Weights of a small transformer language model: 8 layers, rotary positions.
Each number is 500 + 50 x the weight over its row's rms, rounded and kept within 0 to 999. Layers, rows and columns count from 0. Numbers have three digits each. The size before them is the row's rms in percent of the matrix's.

# down: layer 2 MLP down (transposed), 512x128, rms 0.182, rows 490-511, columns 0-127
# up: layer 2 MLP up, 512x128, rms 0.368, rows 491-511, columns 0-127
down490 107:530369516518362510468507601473576513515534531555465537550427496449451461538508539484491505470515538580490603564557512476533494495511580490543419553477532514502472489510545531532461522532413475415481461474444560414515619493553541489395541425514537554461417548494588464442542456531497498487503529516443496455469513471490553558601536513512611385490446548487491452448500454508424435448446
up491 099:472467527526515528461376483446443529459603603519491491487487485507446514547404553536531548557461455470642430458465489492417529581493509357545457533471564513511478551488550478521538359568437551504641497511513507478508505527577511513552515462449446521536466463585487448526527391451479507431462524446434484438516572509496552497563498499541536464442523450504503490537488506477470606456489
down491 098:603487489485472568545519506468426521466545537556495548529571531484444518602547518459575570554501482426581492464468546515535478565459475428476461487477545505447500470461429464440590529518484484437457566515387498385527503492457460528460606584467501469554610421428595385435465581460532472553536520508509516546408547521449479527535474490491451518571429443506542521481497438498521410452504
up492 097:468517574565518444516547468544459541548522500424418400521569540510451451463423499505556560476463578497511490498538536526454561501391469500623556491575513453452517484499408507423482358510500420446561555409515535533536515514503549409433414483517422544547452393462502609532541523507525492490507436567482504444528505502626535555482429465463528531535477478477442463477440499533521471526533
down492 100:490578559510433513510497452545481426599472430462518478499434557429514474467387425524531576436532530551531569495485485574503470528579472558619445550377469541508518463519588539524528470452427460496414462534478516430541478504537539440511460471487423462482496495437573534595511538504476596520502481548513486547467488498446474523470522455476468605507376515557394544454557600548500481494462
up493 101:552537500480546506528506480552476506521499470553548522556514449537555501431574564557477474425479422622437472478522535447499544576501490568581525402494482467511463478539568464587435514587525547515545446455465512436566489457452524500484425551446472550525484457579552446436448611517490444552479535457517569494583442414444475477447425470535394554495443578623460482508524469462579526435468
down493 106:496537597519524513586471452622550519532567442611515424529534397531481513512534522506488521539525509491489490386466400453452505506469532471516477460463497473552455459476616471512423517457455520582536460522478448527470434510611482456422535490545490430502465515509575470537497582514446470621533492436464491575476418479421479502535461515566436500564404541452464513588571400494519521544492
up494 103:530486492493520440536430529545629508513486473522539516435523528556452457489556565445535539444436469376521533373550560431539482545481654583559563520495552480425474532495435501573459476496477508511447378500444450514606501569541420433457525466510555428577520433465523509541496514524536507511525549468583511493474442493441526469541519529525527552406553577475490487581478424479488488519467
down494 092:419447419407540485587453457497497490537439414484489510499517476459421532481508500529515471393528421532532480489464490474432458528538499534519501513430417547457505464440488438517491462459492513539519520547496526417484453472494561482440533491477498452600574566480478490496507482477481485497548533557454500454584397535500603514673528525536571542535525515462559651457524588469633574532491
up495 086:503567522482466474540461479497426508423558439466543442547544458535498436531526602565569516398403560419545508554498507546529550552515571553409482396523500474495577453490543438522459437565497451433511527453609483561513535467514537465462514498443483424462484500518513540467533510576460540455558599470449568422415526497483477494434455575464447495454589510605559481444510444518421534430519
down495 094:559507504453494443558466447523489432492561467505433433540495558432525519536532471477536488457493597478409462523538534408498472419505445503509484488534594490495481422499427477484392489539565479559511576521554575541527520548485569527536575432462532407522544573409508502505544559569442536499432561549531533556429450540455453499483459412473505440567492543576584515502496407406492552602413
up496 099:504394449455478499471523425552479517501505444512458434515509460533505527504498675459441557635474501535502438424502544469577458444478492420497395471509479438444539504474487438448623447537487517499583542535474422553504430522459576517597505484473537548564407419548565477575536497479525430475573438457535564518533467518505543477468458512584575574538519527515489537535530545476532535533469
down496 097:406531440463385548450488551444426447489423386464509526429461576489412572501534550602524506520489384602549452620513500468500573510479510441541519415430495524543477505530481502586492505539515569512533468460538513440597469384477505553440499538475517474550500450510542538559536484539527520493511464534499559493395531476495512483435496474584512502436539500415575516578508530540473542514430
up497 098:405506459566515481535477536502473470431478450490485466543434443575478490626472489417556437491532539503541437438503511421549553514558469555493574544530499437595623578523564532442543414495506560570587538486451587506437576546547525525455524541528523481563459561522483526407511511543413474501546548520459469498446473526529398479512516462590458477492509456483538524463431483471564505640458
down497 106:462499551534470452455589561477589558514520449496517468447561442473503450536438533448487550426433421504521435602564547559500422533583484427591548533464489565427475532437432449497457473546506441519492466497524464565584523405464433417607513523501510528515483553586536468480542558511537466427509526502576421496482550458470559474498559478515587502531466413534512493525576505388479540430432
up498 103:562514508454563530503572506535526463503491403454409438483492469498452588581577484470436444463420548533524590505618541544545470507449512430540394467523538456511601536448503546482504477516499461522508514599556446474515419451516519441435534485462487516497546449611423432571503491485475518546529530447538510465470629502418505504495567489386557498538563406487592528465501488447513526461449
down498 099:446475492555491503499480528554539482447480515437383463477530591558467533453472489650479494497502477554402574491506378461513508529562514401551456468526575534493482491535518456483549402555435482454507488451582448519524506545561517514465526455486562489626443579488412501456470471500480499608439484431528529501499553534424463484557498541382462509585537509574608457481442522474530506517451
up499 098:522481496525477473493404513467577461472468466482426532442482469508544524494509426496438579558482455490479496432561471570421550465614555496406581467510532450575551561489540580506554464597563512540588492493544530501486469504425524528482471526453473470463559410504488436511557523460533422397502498436518586517562475599584572502476543448514508511520443563592550394490515399568529434512463
down499 103:450536377527501517484440473552413524479387476490477437502458632544539529490530507444484454487559505520546452542534552445501554448487408524545500562492477430501480577563536485493556505423511544489455533523558527456472344556564519473566448459516425501400437489522422486462520503589449526567507493516454571571455451448454459491550522592486630558554490469482594526503534501488537500464476
up500 096:411632568535465554543529485605413555512506451435436548406474475516527494515465487557579394456545523495550444602468549458582527494503460520538513535498481520431474473469474502481582439498428505502587460454531496534531540461480488534432510548593460407522474427528489576496515522582461518439465493539421531473526549508572508581538522497458543504418484451572481496597395421560455510491476
down500 105:459470547514524574494571480470461522571556427521554560529527417543553498459490391560542449478481494531462507433463463465502481530585540439493582507474491512593475494448512514592524526428539478461530529437495540409460553539515428549429430442438427457601550475453543564473492498575487528422571531560545543497421489440456607531502557429427490525510537490457525392380547491536559468473540
up501 113:477522528526535515511542532487558560591545518563456468509489495472466474571510451484421459560575480470503505549423513419493513437504438531466409512466430563528407536463472447581574499514490439566490570520515476470430419501548523405452444451653422509578571576491451426439554484568467478630439506596522442463477518490505562566487506445541472575579490472447517518490467447515474518520549
down501 104:456426558490491458495506509426517521576400539540437471600530463505460560576438432493463509514500638480449467492537644480436471507562400458463447521555442521491535479375517468486592561519555555498548532500474451475500449503440478498547463526510519505572454502479505422465481354580418530572502520452473544491490490497530456517485509502559569511434530492615567531423520542485556493465506
up502 102:562563457499484482436420524526534520485534462481533498503592514501432481493427431498541509578469526411462535519471463550528489570495530456401456515547461427566467512518496500523451470433524485511440484468489509519522404473482491465508488628543573516403587486569454542455489421512485532454468470560453447388581503482481483484460433465411435580551602523644439409565539503410543488499486
down502 100:496578452502484482493525437546544518616529549574563539436460469446469507538469561465554463534493509416510518502395563551496467520465449488442454474483485496511563507503430486487518451457599370613554466511463536540533491547425561522507526503518540553347562453460521562481474436499481519582459484522555507484445441599461426551426424493512458545496552497578527497476528425525475522399598
up503 104:512558572554456404624516500570432548427511466488475534463445498523499468466471567472500506511462475401390437616608486491482498482497534503502464481458564484560535540496474520552530480438556517411491499500449592449551527432453553459549632455461404520470513571510454527521526526475562515452498461507453523492595447482454589530559420475484490393516514461486520435565563483568512540524416
down503 100:450522547494425482463499472514531506475523585572522497520451435504480549430556459484639529531523510467564521595545505509407524490475446525486462479440537570562489565425602536565469536407541528466447501397540473550585506435491451530407558478416542631488553454491495436521460397562447467483461498496506515454511522525487483512480481454485471480597485469541543507418613470485485387558523
up504 091:513408561496567498436510515495548583418466486515525557532509538534422493538422495564479426459514453478544418437518546409506495553429541451442555571498571488509505387483563513484458464568535445574598485514431464422448477594510503479504553420495478515540449447472511462433481464575528527485502399542376523513455545467620523486523576470613495563471479456580524475483539476466496531506440
down504 089:550443507531482525406534572488521533375550541508467594438483520373437517461495446474524422500544461450459478428578475539576524555458505588492577534447552534496494483463498483516500534441460465474544502569555485488639479437519427584456505511446486539505512542462562525432493397488574528452564485480448556594539549513516509436519548430542512467512441529431530630460518479520497441478416
up505 095:552411520455509409501440613491449492379522555505507517588510503472529486596460463418457509456497463561561540484499512525548497454410630518398433480538481496489579522488475468448537458585369436477551540567467534430459407434566445534497494485536530427517468593518548550469489551443485589446492467493531503575471487488457453567535539572464483451448492515497501575501536538478519442539505
down505 090:377564453484427580456455421387511574553504521529590411512523504511533526519530529520500481485483513540472468434520495538438415552502531487563455589454526512538529472451407497530483488541538534525485541516508542537451495540415513537565567457461410505500388430532459493523530529553572491619550540366620567428514450476464456467485444503573514506558533522484537486514474434525451425468546
up506 101:458553497595480542413519576539592560464411500531549537491454459477487485466531474416553502503523598544477606503381595552422573483422484484555473453550468472553499435534504465450527549525425484479551502504460565470572451538458535453527448435483534508569506426487431521448455543615524452498468452449495546384573492511497515510510484511464512443544454434525559506455518526471543401392543
down506 094:512544503459439489524478478415521551586483486460639486537485530503481558489463509438526473562557575570546522517390518572497421506456497517522451502459503480456533352444482536630382615495488445533457479482470483377472532445509542518530504500472554483543463537474559474473506557509524475453430481587611467549548446501500537545469576502494400575533469408474552457509499518490430493520510
up507 106:464489552427504515485486486394457596427511494498589460534499550499550482526445402576459502528493554537488564556522426498459529488381490452535444493446486529386437465485472510469504520493516465599441420568422483446553514472534568439472524560584605498420514514549489470433424523464491533527464546521524475434519469535543547530547461546516470467491532473594525587569411446488554404419565
down507 101:528482523523547491412548584534464457557524524484526454503481466524497512460495490480408577507441578491538504566547460538468602522500488532592517462509445526527496499396549556632457454497475516518445486483477468621514366569594525569483473510483482526547490519505496528467478430548459423488542527520545431403391540559409424393397487529523475532515460484476480611472482568543474474489471
up508 105:417495521549518498549493601577433455433457615477430531492518569596497479542558493489497529476506594533443420537480540519451558550482452502508508459425476426502497561519434528529535532432489609399456493559497439477456479511515520505542433559476485527497596546449564522463548583504459490559420438539510494475537651460504463525460561547520397440510458398460441529498545534516498443468562
down508 105:485523426565428480453500445448588501550571460477553445437396417564562424535513525584513521470487507440501589508543410467504520604452492469534451486548503587465480508552374498467514518528439422540495521474589499531498509541564463565489516568489474446461580519501464474580415488435553471542505543529505521488560519480422481577496616570482444615479408512508461544435466486474446475507520
up509 100:548526520518597557491492478524447486509547481524496493544436434500414422473495521479527500624427478467578405547390490498397494461470474524521487488517541476575507491565484553490416529474527507607550476540503430568559508483511404460529468472448501507621480544525519451513531426455516494518472615502642458530535456486482528520556420451570460447480471383549372489485458517467515484487539
down509 095:644435479383565536557507522509482565514455433556555452523475447499465528442449476420505527570418514546484510431488482528409520530475452472481470569516560518559396560529428548502471521481557558534461535511532566543551516540521511575501471516506434484573512533444545499522494338430511441480463482522577503541574585544490426500496576480554519483525504473422432498455405541435474476521407
up510 100:476473538482516485551536509488411510510415435510488498538542448577629588599494387529525578560507541526510479521479514509408504479514441576489471459493455504530537471555502537468418550523528437483557491532507443518475498503537536512433467515531444518494499499463460457472393481553547529557460615603459472417620494493430601548543472529560403476493385519570553540499475496493527475492378
down510 092:548438559476549454516481413496503474518408539502554544458511480468500518446472507495492569472430472571500439433624504524459507517452469399527557589429473564509440440335452486543524535543511544550507543548554451521440387443582510432503548506525473551539543428430549486500566439495473518511534507454487512508437530452521428500491569500529522531581575407505567585548494425471515602487508
up511 097:527525516449495547480485594528473461468505515464584517475438398467464530553556447501531505438493506491519496499536516453518565507479461483492470608512562551491512568468527479610521473438425497561581581449410505494433442550623490586443491518490457522526517480468487474447490487464421553494589498495565479604520512537428545431452534550561550557459562517372544524515537365571398453526488
down511 100:480481502489474535619562453529526590612437529536517521482549523503499518383487538445456481519450476538523471544449568487568435447448492532439531376537433444542515447488397470439446462461522435389491421493588537529518560501473440535589473596514532562496487447450522557577462506501501490539515505483510548456511567530568528545458477497521472496555525565472496430493396544387426575512537